config = dict(
    n_layer=15,
    d_model=96,
    n_head=3,
    n_kv_head=1,
    head_dim=32,
    d_mlp=192,
    vocab_size=2048,
    activation='swiglu',
    norm='rmsnorm',
    norm_place='pre',
    norm_eps=1e-05,
    positions='rope',
    rope_base=10000.0,
    rope_fraction=1.0,
    qk_norm=False,
    attn_scale=0.177,
    bias='none',
    tie_embeddings=False,
    parallel_block=True,
    init='uniform',
    init_std_qkv=0.057,
    init_std_o=0.0,
    init_std_up=0.057,
    init_std_down=0.0,
    optimizer='muon',
    lr=0.00212,
    lr_mult_o=1.56,
    beta1=0.95,
    lr_head=0.00925,
    grad_clip=1.0,
    warmup_steps=200,
    schedule='cos',
    final_lr_fraction=0.1,
    batch_tokens=8192,
    seq_len=512,
    doc_mask=True,
    train_tokens=86230000,
    steps=10527,
    dataset='wikipedia_en',
)
Each number is 128 + 32 x the weight over its row's rms, rounded and kept within 0 to 255. Layers, rows and columns count from 0. The size above them is the row's rms in percent of the matrix's.

# layer 6 MLP gate, 192x96, rms 0.0855, rows 183-191, columns 0-95
size [ 78 111  98 104  95  86 123  86 117]
[[222 184 100 154 181 113 195 116 121 162 112 162 138 138  95 136  52 160 141 137 145 125 181 111 123 112 152 142 122 125  64 101 120  94 106  93 118 128 126 117 157  67 105 115  90 147 129 133 107 128 141 182 127 155 156 124 155 131 104 131 145 136 155 122 127 109 148 160 187 125 176  51 121 109 161 100 179 166  89 154 178  82  91 168 159  97  74 121 143 121  93 122 144 126  87  98]
 [135  95 175 127  95 125 156 115  92 165 105  19  90 115 148 137 105 101 130 104 152 123 127 136  69  63 114 185 113 150 115 159 138 151 177 127 110 154  67 132 111 104 129 152 200  90 119 169 111 108 128 106 144 126 136 118 176 100 134 110 136 153 116 142 135 143 164 151 135 119  86 165  82 123 189 181 151 139 112  55 113 134 127 144 147 129 182 136 144 151 103 105 186 105  56 164]
 [106 118  94 129 107 158 123 151 142  93 158 104 102 138 112 159  85 186 170 114 113 147 195  90 156 171 116 142 148 104  84 148 137 152 162 158  92 112 154 117 149 141 106 115 123  84 124 210 106 121 127 150 119 112 165 118 151 104 129 138 180 184 187 131 185 106 101  66 154 132  69 103 154  96 192 177 176 126 165 103 119  91 105 117 123 156 142 116 164  88  87 117 165 198 103 101]
 [102 145 141 107 175 143 130 167 139 105 138 102 101 182 134 140  81 130 161 120 174 109 133 137 140 105 143 121 106  90 137  73 115 126 189 152 154 143 127 195 120 126 124 147 178 118 101 117 100 105  88  57  43 138 123 175 147 200  96  82 130 123 127  98 126 162  89 133 152  49 144  98 151 132 156 185 158 117 136 108 104 121 119  61 193 182 134 191 128 141  99 122 125 117 132 104]
 [ 90 106 112 205 153 125 134 169 139 103 116 184 155 137 107 153 113 139 139  69 117 137 104 126 152 164 123 122 119 197 173 112 158  96 188  31 113 127 106  79  94 138 120 139  96 113  69 111 140 145  85 184 127  90 131 150 132 100 108 138 164 136 151  96 152 100 125 151 105  92 143 133 116 143  58 121 153  84 139  98 128 138 100 223 105 166  93 114 145  84 179 156 136 117 128 119]
 [123 104 143 148 131 184 119 177 142 120  89 179 148 145 151 128 129 232 113 176 117 153 142 118 115 138 173 135  97  75 134 118 138 118 137 147 159  97 112 125 117 108 164 139 130 136 158 113 112 177 171 196 155 138 154  97 120 103 167  88 156 121 157 155 122 111  97 153 159 165 109  75 147 155 137  93 120 139 201 161 164  83 209 115  86 174 106 128 161 165  87 180 145 143  73 114]
 [111  92 132 183 146 142 170  88 187 183 125  73 118 139  99  63 166 156  82 122 165 105 190 133 157  78 191 105 164 195 101 153 117 161 119 140 124 119 132  84 178 139  90 160 180 152 135 147 118 111 108 164  95 174 134  72 151 116 140 164 143 145 103 117 112 182 169 143  87 125  85 117 107 126 156 144 160 134 150 153 128 161 159 132  96 171  82 130  89 106 134 158  96 171 104 116]
 [136 182 123 125 152 133  98 116 178 147 115 149 184  83  61 132 160 127  63 128 126  95 124 137 137 106  97 110 236 128 142 135 135 155 138 107 121 117  75  41 184  69 144 103  99 242 175 121  88 144 123 103 142 114 119 106 117 181 109 106 144 134 136 134 123 116  92 138 147 155 148 118 113 163 132 138 113 151 125  84 122  87 133 122 131 176  92 112 145 133 153 139 123 167 107 103]
 [132 110 126 112 141 127 106  56 121 176 200  22 132 144  93 168 110 120 139 176  88 160 146 155 120  38  94 136 137 198 154 109  66  92 114 155 106 155 168 135 118 146 117 160 129 150 142 164 133 116 127 132 157 102 148 126 151  87  98 108  92 139 111 136 157 120 134  96 138  84 167  63 117  94 133 184  91 142 134 100 128 146  65  95 110 140 113 110  85 148 145 152 118 109  88 123]]
# layer 6 MLP up, 192x96, rms 0.0802, rows 183-191, columns 0-95
size [ 85 108  97 116  91  98 123  97 121]
[[ 74 102  91 170 101 106 135 164 181 111 177 128 112 120 179 125 166 134 106 144  92  87 101 126 193  98 129 149 151 127  86 134 142 141 170 207  80 109 152 162 136 127 119 104 129 107 132 141  95 115 127 113 125 104 125 150  99 155 146 122 175  99 115  95  97 197 105 115 133 102  65 112  93 115  92 217 128 146 176 127 104 168  79 100 118 190 152 134 128 202 151 155 101 132 166 110]
 [144 100 159  87 133 160  93 122 102 130  95  93  95 141 117 116 114 130  68 134 152  75 160  90  74  48  63 124 163 139  90 163 132 109 111 107 169 116  76 131  72  97 118 118 162 110 121 163 118  92 106 103  77 146 136 144 113 128 104 182 112 136 146 140 148 116 159 210 159 116 108 180  90 158  93 113 169 135 109 118 124 130 146 126 170 149 115 130 101 106 114 112 164 134  13 127]
 [124 118  91 135 130 122 131 148  96 141 169 124 118 107  71  69 140 101 113  93 114 146 121 136 162  77 122 106 113 160 165 130 129  81 111  65  86 147 139 123 139 181  99 151 123 131 193 100 136  55 151  74 150 123 107 133 114  76 108 119  99 127 158 109  94 129 119 170 106  88 194 142 152 162 130  57 145 110 108 116 176 153 155 190 135  72  75 120 148 171 142 142 171  47 149 120]
 [127 129 131 165 157 150 119 122 143 111 155  34 109 152 175 142  90 122 157 199 110 115  67  99 192 125 108 128 156  97 132 145 146  96 108 153 209 131 105 174 191 147  94 141 102 112 111  97 155 136 169 132 106 146 131 129 111 118  71 221 139  97  90 104 122 208 115 139 135  80  75 107 153 138  84 129 138  89 126 113 142 145 161 144 167 147 101 131 107 103  91 118 146 146 133 104]
 [114 161 170  92 147 131  81  52 148 167 158  75 145 132 106 120 138 145  95 148 114 122 166 140 107 116 178 136 153 139 125  91 127 154  43 152 127 119 147  99 135  78 107 108 111 164 185 168  45 102 139 118 112 122 110 136 110 153 110 180 151 103 116 140 117 174  86  49 118 105 194 137 128  61 130 115 131 164 127 165 109 107 100  70  94  93 174 135 129 175 116 112  89 130 149 125]
 [123 101  97  94  91 131 142  75 165 111  83 156 183 130 134  94 146 177 138 102 107 143 159 103 144 154 162 103  93 141 128 136 117 109 138 117 147  73 127 135 169 181  27 132 129  90 130 115  93 187 171 132 153 160 132  72 102  98 150  93 121  84 105 141 108 139 130 112 137 129 102  87 141 153  80  77 131 141 157 179 181  98 149 165  42 111 129 116 138  95 133 169  70  86 126 152]
 [129  94 162 158 161  57 157 113 168 154 179 148 145 160 126 108 191  98 139 176 165  95 170 147  86 119 144 122 169 129  80 160  81 131 147 135 149 108 129  76 128  85 191 171 151 124 142 162 137 188 149  96 114 151 110 105 163 136 131 134 114 168 108 144  67 110 152 156  96 100  73 119 176 162 105 202 121 167 122 142  60 166 171 108 107 125  84 135  86 140 125 140 123 131  95 133]
 [110 141 130  98 145 182 152 107 111  92 170  76 163 143 113 161  74 103 180  91 136  61 121 149 126 134 130 123  68 170 150 143 172 122 187  68 133 111 129 139 111 119 107 139  61 109 118 124 143 152 136 156 149 173 122 151 122 117 160 145 113 165 121 129 114 106 141 145 176  73 225 170 129  61 172 151  94  75 123  96  78  85 179 137 157 141 102 144 118 145 107  96 132 133  90 142]
 [147 108 132  99 175 113 153 135 156 128  21 121 102 122 166 145 146 135 153 117 159 134  84  89 152 135 134 137 123 115 135  82 104 161 109  99 147 139 135 105 150 166 173 211 124 147 161 112 107 127 112 187 169 110 163 153  82  99 109 153  93  55  87 193 139 158 103 136 148 160 134 155 104 177 104  94  87 163  86 144 153  83  91 169 151  90  90 112 101 121 112 172 179 159 128 125]]
# layer 6 MLP down (transposed), 192x96, rms 0.0735, rows 183-191, columns 0-95
size [ 85 106  93 106  93  96 125  93 106]
[[109 146  59 171  93 114  81 154 151 139 160  84 144 147 134 124 176  55 106 148 132 113 164 149 125 131 176 182 100  78 112 200 133 106 122 167 102 130 146 156 144 156 152 125 129 136 146 114 107 104 114  85 148 114 165  93  81 216 127 152 135  72 158 141 105 202  89 101  98 117 127 135 126  98 103 175 126 163 171  93 108 180 115 110 144 134 168 149 143 161 196 100 122 120 117 101]
 [ 57 104  68 112  72 155 104 106 176 120 136 145  73  93 144 135 118 150 117 153 147 153 101 170 114 190 100 137  87 154 139  61 129 108 143 178 110 148 155 103 112 134 191 136  84  64 145 130  88 147  73  99 169 108  97 136 209  99 174 116 153 134 141 133 128 162 108 151  65 165 104 163 140 119 111 149 110 191 137 137 144 132 179 132 174 122 134 174 159 124 102 111 120 130 144 142]
 [140 165 147 161  90 108 134 154 101 128 105 145 111 160 116  68 145  88 182 113 121 104 119  75 127 144 101  99 165 198  91 133 109  74 131 104 116 135 145 153 151 120 173  76 141 119 108  90  71 163 164  95 120 129 129 131  56 119  69 142  88  29 189 124 160 113 153 112 155 123 103 162 184 136 132 165 127 170 144 115 126  83 149 121 140 195 152 101 124 141 119 109 164 111  77 135]
 [119 101 119  78  96 137 168 140 124 106 128 142 121 130  84 135 161 166 114  88 125 122 151 116  48 136 186 151 110 129 121 135 114  99  82 153  52 122 128  75 110 125 134 119 130 142 146 141  73 144  57 104 145 112 134 181 190  70 129 100 180  96 160 175 107 100 138  78 111 140 122 118  70 146 159  94 131 255 128 121 162 129 124 137 115 133 146 145 159 165 145 145 122 113 116  97]
 [ 99 112 122 164 197 143 176 131 128 123 147 125 101 113 126  92  99 160 132 108 130 162 152 164 124 123 161 125 221 127 184 114  76 141 100 131  91 133 141 163 144 124 100 159  79 131  81 135  74 117  50  87 136 153 128 138  81 159 109 138 199  94 120 144 158 198 131 131 113  86  82 186 121 105  78 153 164 156  95  82 124 175 154 126 122 144 112 159 168 172 104 131 131 139 167 120]
 [132 115 118 143 120 160 103 141 129 128 127 195 157 134 116  89  97 177 150 156 190 152  97 131 142 207 128 154 107 118 174  86 128 151 119 125 114  97 185  75 128 153 105 127 121 125 153 100 124  97 175 178 155 105 210  90 121  77 160 110 116 145 109 145  78 120 121 148 154 133  81 124 180 130 145 102 156 162 141 158 123 219 106 104 123 122 122 210 140 168 102 165  77 143 103 103]
 [128 134  92  50 139 146  61 159 144  90 180 100 131 105 151 162 131 104 196 138 103 151 103 103  95 159  42 101  76  95  81 133 138 134 141 127 169 126 115 104  60 151 139  81 114 148 146 107 150 129 151  73 140  96 133 174  69 135 136 145 184 144 135 143 161 120 140 170 156  73 171 137 112 106  99 130  88 140 123  98  75  78 125 134 111 108 120  78 163 134 142 137 161 113 161 169]
 [120 145 124  91 121 110 109 167  93 128 225  98  70 190 181 185  83  73 164 146 142 135 126 164 129 111 146  84 115  75 169  73 144 163 101 204 150 119 132 146 111 110 128  91 176 165 106 115 139 106 134 150 133 159 111 173 127 165 124 141  68 165 177 107 142 192  93 147  99 126 113 130 118 113 137  70 118 181 128 173 149 114 146 121 135 119 174 129 160  97 134 113 140 148 144 139]
 [123 108 138 141 145 155 120 102 180  77 136  79  56 121  71 185 114 160 140 158 127 149 149 153 118  99 143 171  82  86 112 109  49 151 129  94  86 171 161 118 163 147 152 134 168 123 179 135 124  80 180 138 128 129 134 158 122 130  74 134 102 134 144 160 114 116 139 112 166 141 160  73 152 130 138  56  89 161 126 155 111 154 125  92 155 102  58 141  89 135 189 178 177 118 149 120]]